Part of a small language model's weights.
Size: 19 layers, width 128, 4 heads of 32 (2 for keys and values), MLP 512 GELU, vocabulary 3454, 3.9M parameters.
Architecture: no position embeddings, biases.
Training: 195M tokens, 5958 steps.
Each number is 50 + 15 x the weight over its row's rms, rounded and kept within 0 to 99. Layers, rows and columns count from 0. The size before them is the row's rms in percent of the matrix's.

# v: layer 3 attention value, 64x128, rms 0.356, rows 62-63, columns 0-127
# o: layer 3 attention output (transposed), 128x128, rms 0.32, rows 94-95,126-127, columns 0-127
# up: layer 3 MLP up, 512x128, rms 0.337, rows 0-23, columns 0-127
# down: layer 3 MLP down (transposed), 512x128, rms 0.317, rows 0-23, columns 0-127
v62 066:66 24 58 68 71 36 34 49 75 60 56 47 32 46 54 33 46 44 71 70 38 53 51 30 53 47 79 47 71 61 26 50 47 24 44 23 52 48 47 32 40 85 59 27 43 71 33 52 61 55 75 48 53 66 87 66 39 28 67 67 52 47 07 40 51 59 46 45 44 72 32 49 45 54 46 29 45 36 63 57 72 46 73 44 46 34 45 67 49 52 40 57 65 44 54 39 57 41 36 56 64 37 56 58 49 63 22 33 35 76 48 28 53 65 50 52 74 29 38 29 52 70 34 51 54 52 16 63
o94 080:19 38 55 63 44 55 37 40 52 53 39 40 53 63 50 39 45 55 70 86 50 60 41 33 24 22 63 26 46 51 24 19 47 64 69 59 19 60 44 51 17 41 58 62 46 56 22 38 43 40 54 47 23 69 43 36 27 60 61 55 46 69 14 62 67 54 58 66 16 75 46 55 52 64 28 55 64 21 49 38 60 73 30 43 73 50 45 48 50 57 91 43 45 49 43 49 51 25 49 58 59 47 43 68 53 52 30 45 56 51 23 51 39 42 53 41 45 63 66 21 57 47 51 62 36 56 45 37
o126 084:50 51 46 45 55 34 67 64 27 63 58 65 56 51 36 46 83 39 28 23 41 45 47 59 62 78 36 67 36 42 68 74 49 42 10 50 55 40 39 71 60 48 41 63 56 26 73 54 41 53 30 44 49 20 45 52 50 46 52 27 47 45 92 24 43 61 24 51 59 40 53 32 57 28 61 63 62 71 53 62 50 24 49 48 19 72 64 36 38 36 22 39 43 39 47 38 48 69 69 32 30 51 60 21 57 42 59 41 63 50 67 58 62 44 41 31 59 34 35 76 29 47 44 42 46 23 52 46
v63 079:58 25 61 59 28 34 57 41 35 74 39 79 75 50 41 54 61 48 40 51 49 56 44 47 50 31 38 69 57 34 57 61 42 80 72 31 56 63 41 82 52 63 40 31 42 37 47 54 64 64 71 73 45 49 77 42 41 61 18 53 59 64 27 59 65 50 63 47 49 43 52 60 09 40 45 39 42 21 53 37 47 53 84 40 18 25 59 49 13 55 63 36 50 43 07 60 55 61 50 40 37 42 54 37 57 55 47 25 43 42 51 57 35 32 32 54 39 49 62 56 45 46 72 64 62 69 38 48
o95 097:56 56 77 32 52 64 77 50 18 39 48 46 45 47 52 23 29 41 52 48 95 58 56 38 28 59 36 70 43 57 50 22 54 52 38 43 56 63 44 67 42 36 46 48 70 47 37 60 78 54 32 36 34 26 57 57 61 58 40 42 61 34 50 38 47 44 60 33 59 59 74 50 50 39 35 71 19 42 41 62 28 78 57 52 78 62 45 76 24 73 44 32 20 19 41 34 65 40 35 52 44 45 30 65 45 58 49 33 66 37 31 68 61 58 30 55 45 50 39 42 71 43 76 64 37 61 52 40
o127 083:49 35 17 63 46 38 21 41 74 34 49 54 48 50 40 69 70 65 67 55 40 45 30 54 74 24 64 23 43 40 46 52 35 37 45 65 68 49 65 27 46 51 71 33 36 40 62 43 41 45 49 41 68 82 27 41 56 38 70 55 15 70 57 45 29 55 31 44 53 40 49 49 56 54 65 18 55 58 44 34 47 30 39 26 37 22 51 49 78 62 52 70 77 83 71 45 25 49 48 54 61 54 71 43 51 58 65 46 45 63 62 32 48 31 72 50 51 42 47 59 41 47 14 31 61 44 37 44
up0 107:38 59 61 66 17 15 60 69 65 54 46 24 53 37 59 61 40 46 33 65 62 34 32 57 59 69 45 61 47 42 37 68 47 56 61 46 36 28 50 39 45 59 37 35 36 47 61 35 49 52 52 60 69 54 21 60 57 22 32 89 59 57 46 54 28 38 35 57 47 61 40 32 68 37 51 61 67 60 66 48 51 49 48 82 19 64 34 40 45 39 48 52 38 47 50 51 56 53 58 57 36 81 73 33 54 84 44 76 85 64 40 80 44 47 49 54 33 09 69 47 61 74 43 61 53 50 51 45
down0 083:50 42 56 64 67 59 50 40 60 60 43 52 67 67 58 43 66 54 54 38 70 72 81 54 44 26 55 47 36 37 70 10 57 36 22 63 61 54 72 70 42 46 48 75 52 60 57 41 60 40 42 51 34 50 47 50 53 61 44 47 52 65 46 78 50 57 66 71 55 22 57 53 75 66 42 23 34 37 37 63 32 55 30 48 61 89 60 71 57 45 25 49 68 48 50 55 24 32 43 20 89 75 38 71 39 53 53 61 56 58 68 53 39 40 31 49 61 66 62 60 41 44 80 33 50 39 56 21
up1 095:77 67 45 58 49 83 55 39 20 26 46 47 45 31 50 18 75 52 38 56 49 71 38 55 42 61 40 85 75 39 48 46 42 51 53 34 69 44 50 43 26 74 53 51 51 84 59 64 61 43 59 38 44 17 37 51 72 32 69 47 55 50 47 56 68 21 32 46 40 46 27 40 51 51 63 55 48 49 55 71 54 23 56 41 53 38 59 56 56 86 62 60 30 69 65 50 64 29 57 51 61 60 35 63 69 69 45 48 63 52 27 53 33 62 30 25 39 59 44 45 61 67 40 40 74 26 38 31
down1 107:73 00 44 47 47 31 48 49 56 50 33 53 41 69 61 36 50 18 85 42 57 52 60 45 51 41 33 40 23 61 79 70 52 69 36 57 36 51 40 68 71 59 58 73 41 56 54 32 36 77 84 55 32 66 53 68 49 56 49 44 53 45 45 59 61 62 47 48 44 76 40 49 42 93 60 58 58 65 65 59 51 76 32 46 41 63 75 54 37 40 46 11 46 28 69 40 52 55 68 55 45 07 53 35 33 62 46 53 41 63 46 44 41 57 52 51 33 60 46 52 25 66 57 52 45 54 60 48
up2 084:66 56 60 60 38 57 77 71 45 52 23 56 66 18 40 44 62 74 69 33 69 42 56 39 24 59 46 39 45 58 63 24 49 31 42 59 25 72 42 38 47 38 58 60 56 40 39 68 27 74 71 64 07 55 36 30 25 27 36 32 47 41 32 73 48 48 65 30 62 31 41 41 60 66 73 48 43 34 42 54 60 66 48 76 30 61 40 59 37 55 50 57 58 63 22 46 22 36 46 79 45 36 47 43 58 48 49 45 34 60 59 38 35 62 49 58 49 42 58 66 46 54 61 54 27 80 64 73
down2 095:46 67 59 66 59 28 36 49 45 22 66 36 56 56 54 55 61 51 72 49 44 56 43 50 37 44 56 62 67 57 20 36 46 44 38 34 49 43 61 58 66 50 68 58 50 53 22 34 71 41 44 37 54 41 63 83 57 50 62 42 88 53 60 41 62 37 51 58 61 48 83 45 59 54 36 39 47 69 41 69 15 54 36 31 60 38 61 60 21 64 52 36 47 52 71 39 32 57 60 45 46 78 53 40 74 64 55 50 58 51 90 61 50 69 65 48 63 54 16 56 87 43 33 61 32 31 39 10
up3 098:33 58 25 61 46 30 32 43 20 60 68 41 59 72 45 60 71 50 40 52 37 48 58 71 37 46 62 67 42 68 44 37 81 75 41 34 49 51 41 35 30 69 59 45 20 47 43 48 57 29 38 43 62 35 54 43 60 51 08 49 66 53 48 46 69 82 49 69 30 47 38 46 66 44 56 62 54 57 62 43 86 56 68 31 42 51 35 49 53 64 48 64 50 19 62 54 45 53 65 60 53 24 17 59 93 56 20 68 58 48 64 32 55 51 52 22 53 46 45 47 53 42 54 57 71 33 65 31
down3 110:61 46 09 36 72 43 51 57 39 34 53 48 45 63 61 32 60 64 67 49 59 83 45 29 66 26 57 50 26 55 46 30 59 23 69 48 51 40 56 51 41 32 77 67 46 42 39 55 47 69 61 73 28 47 26 61 44 48 57 51 54 26 42 63 72 40 62 48 46 30 47 35 68 54 61 30 67 63 52 45 52 53 56 46 80 54 70 65 61 61 63 41 55 47 53 88 23 44 14 72 32 66 46 36 53 50 59 60 34 46 59 29 57 91 64 50 45 71 43 71 64 49 52 46 56 81 43 47
up4 096:35 53 75 62 45 39 37 55 54 66 45 54 56 45 38 48 76 61 41 53 65 74 65 27 56 41 70 53 55 36 73 57 65 60 34 59 81 48 29 65 52 51 25 53 48 23 51 30 61 50 73 45 50 39 19 68 92 50 52 44 78 57 42 52 34 37 49 52 89 38 72 64 44 60 34 48 72 65 35 23 68 56 69 56 54 55 72 44 60 48 50 35 59 63 35 44 67 49 37 32 38 50 67 70 39 41 21 22 40 41 52 60 32 60 41 54 32 36 15 37 57 50 63 37 49 58 22 51
down4 089:60 55 30 62 73 74 27 38 66 31 49 47 46 48 73 46 39 87 38 61 38 44 34 64 70 34 58 66 27 26 42 40 49 82 65 38 41 69 28 62 64 68 59 53 37 56 32 82 38 68 60 67 55 67 75 62 58 54 49 35 39 46 63 44 29 54 64 46 33 34 46 53 41 57 49 36 51 58 50 42 52 44 62 38 67 57 46 46 53 68 84 22 70 84 67 59 20 76 76 45 53 65 73 41 40 56 62 57 59 41 73 51 67 67 42 57 55 40 83 39 54 48 61 41 39 55 39 40
up5 102:76 64 79 42 75 52 44 62 39 63 38 22 64 24 35 67 53 50 33 60 20 50 46 51 67 40 58 40 48 67 51 55 82 47 50 18 52 45 61 64 49 60 41 49 68 41 62 51 66 42 24 37 50 44 42 67 33 59 56 61 44 32 69 59 77 58 56 53 25 21 68 27 68 44 38 46 33 56 40 40 52 65 46 49 34 46 52 53 72 67 46 32 54 46 38 47 62 41 74 53 77 27 51 53 52 66 53 65 69 73 79 53 34 34 17 70 27 37 69 77 57 52 37 33 41 50 32 68
down5 110:83 80 60 72 38 51 58 51 36 58 35 50 48 30 52 33 80 56 37 30 51 46 32 41 61 64 51 56 45 57 63 82 66 35 55 69 56 67 56 40 58 36 49 53 52 34 46 44 44 31 32 41 61 34 42 49 30 87 39 35 49 49 20 31 52 69 42 45 18 47 60 52 42 47 35 25 61 57 55 65 60 66 42 48 72 60 32 43 52 48 32 33 36 63 32 60 66 49 18 55 40 70 37 57 61 71 33 62 02 44 60 52 45 53 39 69 42 73 60 60 37 68 49 66 52 18 54 28
up6 102:57 61 33 42 54 80 24 50 55 65 57 60 47 48 31 56 41 55 50 54 60 40 50 57 35 58 60 41 25 39 29 55 63 36 54 33 42 22 36 57 51 30 58 70 62 73 62 46 47 47 70 74 32 72 71 76 14 55 43 33 23 28 56 52 82 39 64 43 51 63 38 57 45 87 48 14 59 45 49 53 65 82 40 30 35 45 51 46 29 46 43 58 60 57 53 65 64 56 41 81 47 32 44 64 45 38 72 36 57 58 43 48 40 35 47 47 64 65 38 99 49 62 61 56 44 26 48 53
down6 106:02 59 45 37 28 58 40 47 42 32 61 57 37 62 33 52 46 24 31 53 62 49 47 50 70 50 51 59 43 30 74 10 42 40 35 33 42 53 52 38 55 56 34 42 45 03 41 49 58 53 65 44 46 27 39 45 44 29 59 64 55 64 41 64 58 31 36 59 55 41 33 35 64 40 31 36 63 65 58 75 39 27 53 68 58 69 35 66 58 24 64 56 42 34 49 26 21 44 53 13 50 48 46 34 48 68 84 56 77 49 65 46 40 41 47 41 34 48 51 40 44 45 34 85 47 47 44 55
up7 101:46 53 76 31 47 88 66 53 62 52 15 69 51 69 64 51 46 36 46 37 49 58 42 07 40 16 61 34 55 62 41 63 54 44 49 55 50 53 47 52 36 73 42 76 76 60 27 38 35 57 48 33 31 50 54 47 72 44 57 64 72 46 48 69 61 47 42 42 33 47 50 39 56 51 36 56 30 36 62 85 43 44 20 36 43 24 47 59 38 33 58 59 44 63 44 80 34 24 67 44 47 64 50 73 31 40 46 37 16 64 77 48 51 56 58 86 48 45 58 50 54 39 47 63 64 51 44 69
down7 086:39 62 42 57 52 23 46 56 42 35 68 31 51 56 60 56 58 40 49 47 59 57 57 33 77 51 51 69 34 09 49 48 44 63 74 37 63 66 54 34 48 34 33 43 65 39 37 66 62 68 48 33 27 64 31 51 73 43 36 58 42 37 19 10 55 28 74 22 55 49 55 57 58 47 73 49 55 34 47 59 32 66 36 41 48 52 42 60 48 38 50 35 59 13 31 34 45 72 37 41 31 38 53 13 59 41 25 55 33 35 51 75 61 53 62 70 50 78 55 52 48 57 34 71 59 48 39 21
up8 095:58 31 13 35 36 27 54 44 47 62 38 84 38 35 34 57 35 55 61 35 39 30 50 51 66 46 21 38 48 67 58 44 57 19 42 85 59 71 40 51 70 35 30 35 48 66 67 45 41 30 51 56 23 48 69 51 63 35 41 41 65 35 59 75 45 53 78 56 53 59 52 56 43 67 56 57 50 73 77 49 59 76 47 25 55 34 77 63 41 43 62 59 30 54 49 40 33 59 29 39 69 50 58 47 51 62 50 47 62 56 41 35 32 48 57 23 84 27 42 66 35 58 57 31 49 82 55 62
down8 102:32 57 14 60 46 65 45 22 37 72 44 80 35 60 43 91 34 78 63 71 34 43 45 46 53 34 30 47 59 40 29 37 23 43 50 44 49 47 31 31 49 33 48 48 59 78 30 52 41 25 32 79 52 52 57 44 75 24 37 34 39 70 71 51 53 50 50 69 10 48 22 64 43 77 44 43 45 50 56 42 43 63 47 64 60 50 50 43 42 75 56 73 50 54 38 62 38 55 41 34 29 27 64 62 21 50 38 52 65 44 49 59 64 35 40 69 55 42 62 51 47 62 60 43 51 75 53 48
up9 111:37 71 56 51 48 54 55 75 32 50 21 20 42 15 33 59 43 66 52 65 64 40 48 50 37 54 29 52 53 81 67 55 74 55 57 65 51 51 41 63 68 46 55 30 43 56 44 43 47 46 46 50 44 70 62 65 83 61 42 41 56 58 56 73 61 31 35 53 18 26 41 36 71 27 45 36 59 43 37 64 51 53 61 37 33 83 74 56 43 39 54 63 72 53 52 53 48 55 60 66 35 74 67 41 09 33 62 65 87 31 36 46 64 26 55 46 59 62 33 57 42 34 66 50 44 21 46 58
down9 120:66 47 64 50 74 42 61 64 17 71 61 31 86 47 67 33 58 42 43 50 75 46 68 77 65 66 58 31 48 68 81 49 44 60 64 45 63 47 54 48 79 39 34 48 52 48 52 65 37 49 50 69 59 22 68 28 55 35 64 54 61 38 47 50 54 25 61 54 28 50 37 59 48 20 49 72 70 53 33 46 58 30 43 44 42 61 78 74 41 27 51 57 81 46 38 62 81 43 50 47 28 39 58 55 40 65 31 42 37 53 56 56 60 50 47 48 45 41 85 36 41 44 59 15 41 20 35 46
up10 092:46 89 76 40 69 56 46 55 36 48 63 54 59 64 58 29 43 68 49 57 55 07 51 57 38 69 64 42 26 46 74 72 43 26 38 57 52 67 58 56 44 72 65 49 42 20 39 53 47 55 29 45 70 74 51 27 33 66 64 31 48 49 44 31 42 60 49 40 48 41 54 54 35 43 66 35 41 40 45 78 66 42 51 55 63 61 49 64 44 58 65 19 39 67 56 26 40 39 33 59 43 42 33 04 41 42 46 29 80 70 45 59 46 52 38 60 36 74 30 62 25 32 35 51 47 49 30 60
down10 101:45 74 45 42 47 51 35 57 09 37 59 27 61 36 46 61 48 57 39 53 32 45 48 46 30 54 44 57 46 50 68 66 23 67 58 35 37 62 67 44 53 51 56 55 61 58 35 68 85 41 28 52 63 35 53 70 55 71 62 63 53 56 62 50 66 30 79 58 71 63 38 54 16 31 58 60 30 42 53 73 47 21 54 42 54 60 20 79 41 77 64 56 65 67 74 44 64 32 34 47 60 39 50 41 49 46 52 59 24 41 62 94 29 57 46 49 45 27 40 64 55 72 44 56 51 53 24 39
up11 087:70 56 63 64 66 66 59 36 36 58 82 73 53 49 33 04 67 35 32 60 52 31 65 33 66 44 40 35 46 57 50 30 54 39 61 50 44 44 43 43 53 82 48 23 58 22 36 53 27 70 48 56 42 43 46 30 55 54 44 37 45 62 49 76 50 58 62 60 37 42 51 50 68 30 61 59 32 41 62 69 49 52 35 70 26 30 69 62 62 37 36 29 53 54 53 29 31 53 38 65 55 36 54 87 38 50 27 60 24 68 31 54 50 54 43 64 37 56 76 74 49 58 23 33 74 43 61 35
down11 091:46 76 00 59 68 56 00 32 46 57 54 51 57 60 52 35 34 34 35 56 46 65 52 34 33 46 42 34 33 45 34 34 10 37 69 64 63 52 43 52 48 52 62 56 78 56 46 37 59 46 35 38 41 61 21 61 81 61 38 63 60 66 57 27 40 50 28 47 33 63 54 44 46 55 27 62 52 50 66 34 42 65 40 31 54 64 35 51 77 62 27 63 59 37 66 38 43 61 64 58 47 41 37 53 29 34 48 62 65 47 58 59 49 27 23 36 50 49 43 43 55 49 44 57 63 57 77 56
up12 103:74 35 41 48 44 51 54 16 66 71 44 55 45 24 43 59 45 29 48 52 36 55 58 49 57 26 66 24 55 65 65 82 30 35 48 26 39 50 65 46 60 59 57 66 33 51 70 64 44 32 62 40 64 38 59 43 74 76 50 42 66 55 35 73 37 69 68 52 46 45 56 57 54 61 42 45 28 37 40 59 64 39 56 32 54 48 79 52 52 49 40 55 64 58 41 67 47 70 47 57 74 75 56 16 42 41 26 33 09 82 58 31 42 32 58 52 33 36 61 67 66 33 47 48 31 48 29 79
down12 086:22 61 73 65 53 43 34 52 18 36 94 49 59 57 63 52 38 47 55 26 70 67 62 59 39 61 36 55 44 41 42 41 33 36 45 49 38 39 41 23 63 38 56 65 54 70 46 33 41 32 59 67 72 68 23 60 70 54 53 56 44 37 39 41 73 66 43 44 67 77 53 32 60 33 36 70 43 32 63 41 29 65 41 41 65 81 38 54 63 79 57 74 39 44 42 47 33 67 46 52 20 41 62 47 48 34 23 66 67 46 40 72 68 60 49 61 42 45 30 56 36 65 83 61 55 35 41 49
up13 123:56 56 48 41 40 82 40 62 55 41 33 37 44 55 54 58 55 45 36 41 55 54 65 48 27 50 45 66 25 41 99 46 27 56 53 33 51 32 49 54 47 71 49 40 31 80 43 55 67 74 61 60 63 49 58 45 53 68 14 35 42 61 35 51 56 46 70 38 58 70 45 63 36 39 71 68 61 47 46 32 57 53 71 56 50 37 64 80 54 63 35 53 21 81 57 20 69 50 50 49 37 38 33 41 55 25 22 50 35 46 54 77 26 11 36 60 69 47 36 36 32 33 41 54 66 48 51 52
down13 095:69 44 56 51 58 43 63 46 38 51 69 59 54 51 83 58 53 81 55 45 37 55 41 75 60 48 53 46 24 39 47 60 49 60 78 36 41 61 60 46 71 52 46 48 95 72 38 83 62 63 54 61 53 70 53 68 53 55 74 47 53 46 68 55 70 64 80 52 45 57 63 45 46 62 43 63 42 41 54 54 19 68 52 47 70 42 45 82 78 56 73 40 39 73 59 78 52 40 35 66 50 73 57 47 08 49 65 50 66 42 54 65 55 37 61 75 11 44 49 59 61 70 46 60 35 61 46 55
up14 104:50 43 60 60 49 87 36 60 57 69 52 63 25 68 45 59 35 56 58 43 48 39 20 62 36 49 98 63 54 37 40 45 62 45 41 54 51 55 64 65 40 68 39 71 43 72 66 35 65 70 56 40 46 63 66 17 39 65 61 53 43 24 52 62 68 42 58 47 53 24 61 68 46 34 47 44 25 37 58 45 45 63 60 82 68 52 47 81 50 28 50 45 26 22 45 71 64 41 37 59 69 61 44 30 48 50 70 31 16 39 48 59 67 20 41 55 65 60 58 51 47 26 62 52 59 29 44 63
down14 077:46 50 16 52 35 25 39 67 15 44 60 59 60 15 47 42 58 62 52 69 39 32 53 27 48 38 16 90 53 48 42 45 41 66 41 35 76 39 65 55 50 52 46 42 43 29 47 61 51 40 56 41 51 41 20 60 57 36 55 22 56 75 53 44 51 26 59 52 76 48 57 35 51 50 59 68 72 58 50 68 46 12 52 27 25 43 52 30 30 65 55 27 58 48 39 29 24 58 30 58 46 53 71 46 50 68 41 64 71 58 48 62 43 72 68 62 44 40 63 60 65 73 47 63 35 35 49 51
up15 114:61 47 54 49 45 62 74 74 55 34 51 80 27 51 54 35 36 48 60 42 37 45 60 45 14 58 50 70 32 48 45 61 49 45 35 69 34 76 50 51 49 50 45 66 35 46 53 43 44 44 71 22 58 29 49 49 46 91 59 47 63 56 66 23 64 71 37 47 67 75 34 56 57 49 39 21 70 36 82 54 34 68 58 44 32 22 68 41 31 43 44 38 16 51 33 65 56 53 59 79 27 49 67 48 24 63 49 45 69 25 48 68 38 42 34 62 57 42 51 54 54 45 68 28 49 64 65 70
down15 114:71 26 58 55 11 49 63 49 64 35 38 38 81 55 48 30 38 40 50 79 83 48 51 36 58 34 54 49 23 64 62 32 42 57 43 37 74 51 49 31 51 55 52 46 63 23 55 56 29 44 63 56 56 59 39 42 65 47 43 28 85 50 64 46 40 56 19 33 35 43 41 39 57 53 49 48 57 62 65 53 58 45 49 25 83 78 50 66 38 29 36 51 44 38 31 51 20 66 92 66 58 65 47 33 77 57 42 43 49 61 46 33 51 56 81 61 59 40 57 54 59 55 58 66 26 33 62 51
up16 101:43 68 60 36 50 57 27 41 49 55 49 52 48 51 83 26 71 61 46 61 54 43 84 58 46 48 62 70 49 39 47 40 57 30 75 31 46 58 45 59 62 38 64 80 44 35 60 34 37 47 07 40 49 67 34 33 58 68 70 80 44 62 45 45 46 36 57 75 50 58 47 79 55 60 54 26 42 50 59 61 64 73 37 73 36 24 60 21 62 58 34 48 41 49 55 48 60 37 52 79 44 24 21 56 60 42 56 62 29 77 73 67 49 65 34 72 57 50 54 40 40 50 64 55 27 42 23 53
down16 101:21 59 55 43 51 69 59 66 57 47 41 50 51 47 66 57 63 66 29 48 51 66 41 23 52 44 61 38 67 50 47 56 67 52 50 88 35 45 76 26 53 61 57 71 56 66 53 36 55 39 59 11 48 59 48 55 47 69 40 75 30 62 68 48 13 11 78 34 31 47 64 46 59 47 30 50 55 51 68 59 65 56 50 51 63 41 47 42 80 57 35 54 49 19 51 62 40 50 36 52 53 58 25 30 57 61 60 58 52 57 46 32 83 44 37 59 55 56 49 15 63 30 57 74 81 55 44 26
up17 092:56 55 59 30 58 40 69 58 58 59 33 27 49 64 51 74 50 49 44 67 43 36 52 38 51 55 60 62 57 47 61 37 53 51 44 52 53 54 41 49 44 59 67 51 46 24 31 49 57 43 61 64 39 28 45 41 59 41 57 70 49 55 30 98 57 45 41 55 33 46 29 47 56 46 25 18 38 59 66 37 28 41 50 37 58 73 34 01 38 85 14 54 80 48 35 73 32 48 69 65 51 61 64 51 35 58 55 53 50 39 56 40 23 51 50 85 68 66 58 28 45 55 26 43 26 75 49 61
down17 106:85 50 57 90 50 66 57 56 35 49 64 24 34 48 68 10 29 71 29 61 51 33 53 54 84 57 60 81 40 24 84 66 50 56 51 38 52 35 52 59 39 56 42 63 41 38 61 44 50 52 36 56 61 55 26 85 56 55 61 54 23 48 30 26 71 62 31 54 54 58 60 54 53 65 50 36 75 45 48 28 36 54 36 60 58 34 75 55 67 62 56 52 61 56 60 70 49 59 36 43 29 55 27 57 63 58 40 33 18 53 33 49 51 48 45 65 65 48 57 39 26 55 47 58 46 57 33 69
up18 097:59 50 79 35 23 46 45 59 51 49 66 39 33 47 44 66 55 73 45 51 26 72 65 33 57 44 46 68 31 30 21 61 69 20 41 17 60 71 43 68 19 71 45 35 38 42 73 47 38 38 78 81 64 53 53 37 66 41 49 37 56 52 83 51 39 57 32 50 69 63 50 55 49 57 67 49 26 72 43 51 83 38 44 37 36 55 46 34 54 34 42 35 22 59 45 42 23 61 61 46 60 59 44 29 56 57 56 55 28 31 56 36 35 55 72 39 72 52 53 54 36 69 51 61 44 62 42 23
down18 101:11 69 26 51 35 56 60 63 57 33 59 23 61 28 66 56 66 33 53 51 53 76 54 43 15 41 47 54 55 72 26 46 49 46 53 55 53 54 46 41 61 71 40 35 49 85 26 35 81 84 47 65 49 62 50 67 64 28 36 53 51 75 29 46 42 50 62 44 55 83 49 51 67 39 32 49 23 30 51 54 63 31 60 44 59 45 47 40 46 35 69 52 56 62 72 36 84 38 36 44 34 44 61 63 46 58 48 32 80 51 36 70 48 34 48 54 61 64 66 53 47 37 75 41 35 73 56 45
up19 092:73 46 49 48 69 55 55 50 59 58 45 70 43 59 54 53 49 53 33 43 20 77 66 59 30 52 64 41 54 39 85 22 41 38 48 33 32 58 83 42 40 40 72 56 43 61 47 20 55 61 35 58 53 65 56 52 35 68 56 41 65 56 34 62 64 32 59 23 49 62 33 50 65 53 42 29 48 63 78 56 71 33 36 36 32 33 60 33 30 47 31 59 61 54 48 52 35 65 86 48 30 70 74 39 72 67 34 41 39 44 58 49 41 42 74 49 58 27 51 43 33 51 22 68 32 12 30 46
down19 089:44 63 48 74 58 47 47 47 29 72 60 30 40 65 37 75 62 40 39 62 74 39 52 50 40 58 61 70 70 66 24 66 52 31 57 77 79 76 39 50 59 36 68 53 42 60 52 61 73 23 51 45 29 66 41 47 48 67 56 57 50 50 45 44 34 70 54 56 40 57 77 41 40 32 63 54 77 47 51 26 43 38 70 35 60 45 17 44 65 67 72 40 41 50 49 75 59 27 44 72 53 68 36 49 43 24 65 84 38 57 55 51 48 62 63 42 52 83 37 40 71 62 72 53 41 58 36 20
up20 087:49 50 46 71 49 45 45 37 63 82 55 35 25 76 20 42 59 08 34 21 51 54 56 23 51 64 22 46 64 48 30 35 47 51 53 80 62 63 70 28 38 54 36 50 43 43 54 21 44 66 31 26 35 51 66 51 58 47 75 30 45 38 36 71 59 56 68 25 58 50 39 54 42 61 92 69 44 44 57 52 84 53 58 60 35 52 32 47 49 44 56 51 63 61 51 38 43 57 55 36 63 59 35 84 41 79 65 36 54 39 58 53 55 56 37 52 26 42 46 50 55 42 44 38 83 39 48 53
down20 097:79 50 77 45 79 38 57 44 20 34 62 53 56 39 57 56 33 65 40 84 64 29 17 52 55 55 43 50 30 53 46 50 60 51 47 29 41 47 24 64 77 66 52 69 46 43 58 73 47 53 70 42 63 54 29 42 69 96 43 56 44 47 50 53 30 63 41 14 67 48 58 39 59 29 36 30 38 42 74 40 38 65 49 55 55 49 64 73 52 46 32 60 37 64 47 18 59 45 60 53 38 57 54 68 62 39 67 73 53 33 43 68 24 53 79 39 59 63 66 30 43 34 59 41 44 59 45 47
up21 106:48 40 71 52 42 57 65 39 49 52 61 62 32 33 35 61 38 53 21 52 73 25 64 57 60 62 32 36 52 45 45 52 45 41 55 39 34 23 55 69 38 48 29 48 51 49 35 32 52 48 67 53 47 51 70 75 90 57 36 42 27 25 56 71 65 56 27 69 38 57 40 59 23 45 61 82 57 48 33 28 61 31 81 56 64 67 40 45 56 31 43 65 24 32 41 50 60 61 47 31 41 71 47 62 31 29 54 53 37 85 56 65 62 27 46 75 71 50 57 60 45 42 58 32 53 68 65 80
down21 105:67 56 27 53 40 43 70 56 52 57 48 66 59 28 44 63 31 63 49 44 40 53 51 66 59 60 39 59 18 23 50 54 32 43 56 59 63 59 53 45 33 45 55 60 22 56 49 40 31 56 49 58 50 74 58 36 44 76 50 70 86 64 44 51 12 58 82 72 71 82 64 47 49 54 48 33 58 45 39 29 44 59 51 50 56 50 51 40 55 60 64 35 40 46 64 41 84 26 36 75 83 90 49 45 37 47 36 27 49 25 74 52 63 56 53 60 41 30 39 62 37 64 33 30 34 69 37 51
up22 103:46 65 38 30 32 63 26 70 66 55 45 33 58 70 70 58 18 71 36 35 52 49 57 42 55 59 61 46 37 37 47 72 62 54 65 32 70 67 68 59 40 58 60 46 62 38 68 25 64 43 28 76 34 49 51 34 50 61 62 98 42 36 64 47 60 41 53 69 50 45 71 49 47 37 47 65 60 54 43 52 43 42 45 47 33 53 50 51 43 53 20 38 36 55 29 38 19 24 69 51 45 54 78 37 62 68 80 55 26 54 74 29 64 44 20 42 41 62 60 42 27 72 48 31 67 40 31 52
down22 120:59 45 26 51 30 48 40 69 68 49 31 48 40 70 27 51 54 58 51 39 61 62 73 70 52 67 49 33 55 59 60 47 58 61 71 37 44 39 67 69 61 35 38 47 82 63 60 61 67 78 47 52 11 66 43 22 45 43 36 69 46 68 49 60 56 31 69 62 51 61 44 36 38 31 56 57 58 35 32 59 64 37 89 62 49 65 56 78 50 59 23 54 33 14 43 68 21 47 52 48 59 33 28 46 36 25 46 59 70 64 69 31 31 38 63 24 47 57 39 53 75 43 36 45 59 56 40 38
up23 102:65 16 43 31 60 41 68 31 23 21 36 47 44 67 14 61 38 45 47 53 39 38 52 69 54 47 41 69 65 47 49 71 47 54 42 52 20 42 38 38 20 66 47 33 61 58 69 41 35 26 55 60 67 65 68 50 58 73 31 48 61 16 42 44 57 52 54 48 21 65 53 60 38 48 68 49 64 63 35 60 50 63 41 54 53 51 69 17 44 53 53 67 48 44 20 54 35 60 61 65 47 72 67 50 78 38 63 79 70 47 40 71 83 63 43 62 39 36 69 32 46 57 36 28 43 41 43 50
down23 112:30 56 19 70 29 39 54 50 19 44 53 62 48 49 43 26 30 41 54 76 17 45 60 53 54 67 69 42 69 31 42 77 54 52 17 48 49 44 79 39 31 55 53 49 64 52 33 30 61 50 44 29 59 36 66 55 71 35 65 87 33 78 78 20 58 34 64 50 67 56 74 46 86 37 57 49 42 45 49 23 49 47 43 54 44 46 61 53 43 40 33 66 55 50 61 52 61 47 45 38 44 48 62 44 27 65 46 49 48 37 52 74 70 53 48 60 60 45 32 51 37 47 06 34 43 68 50 40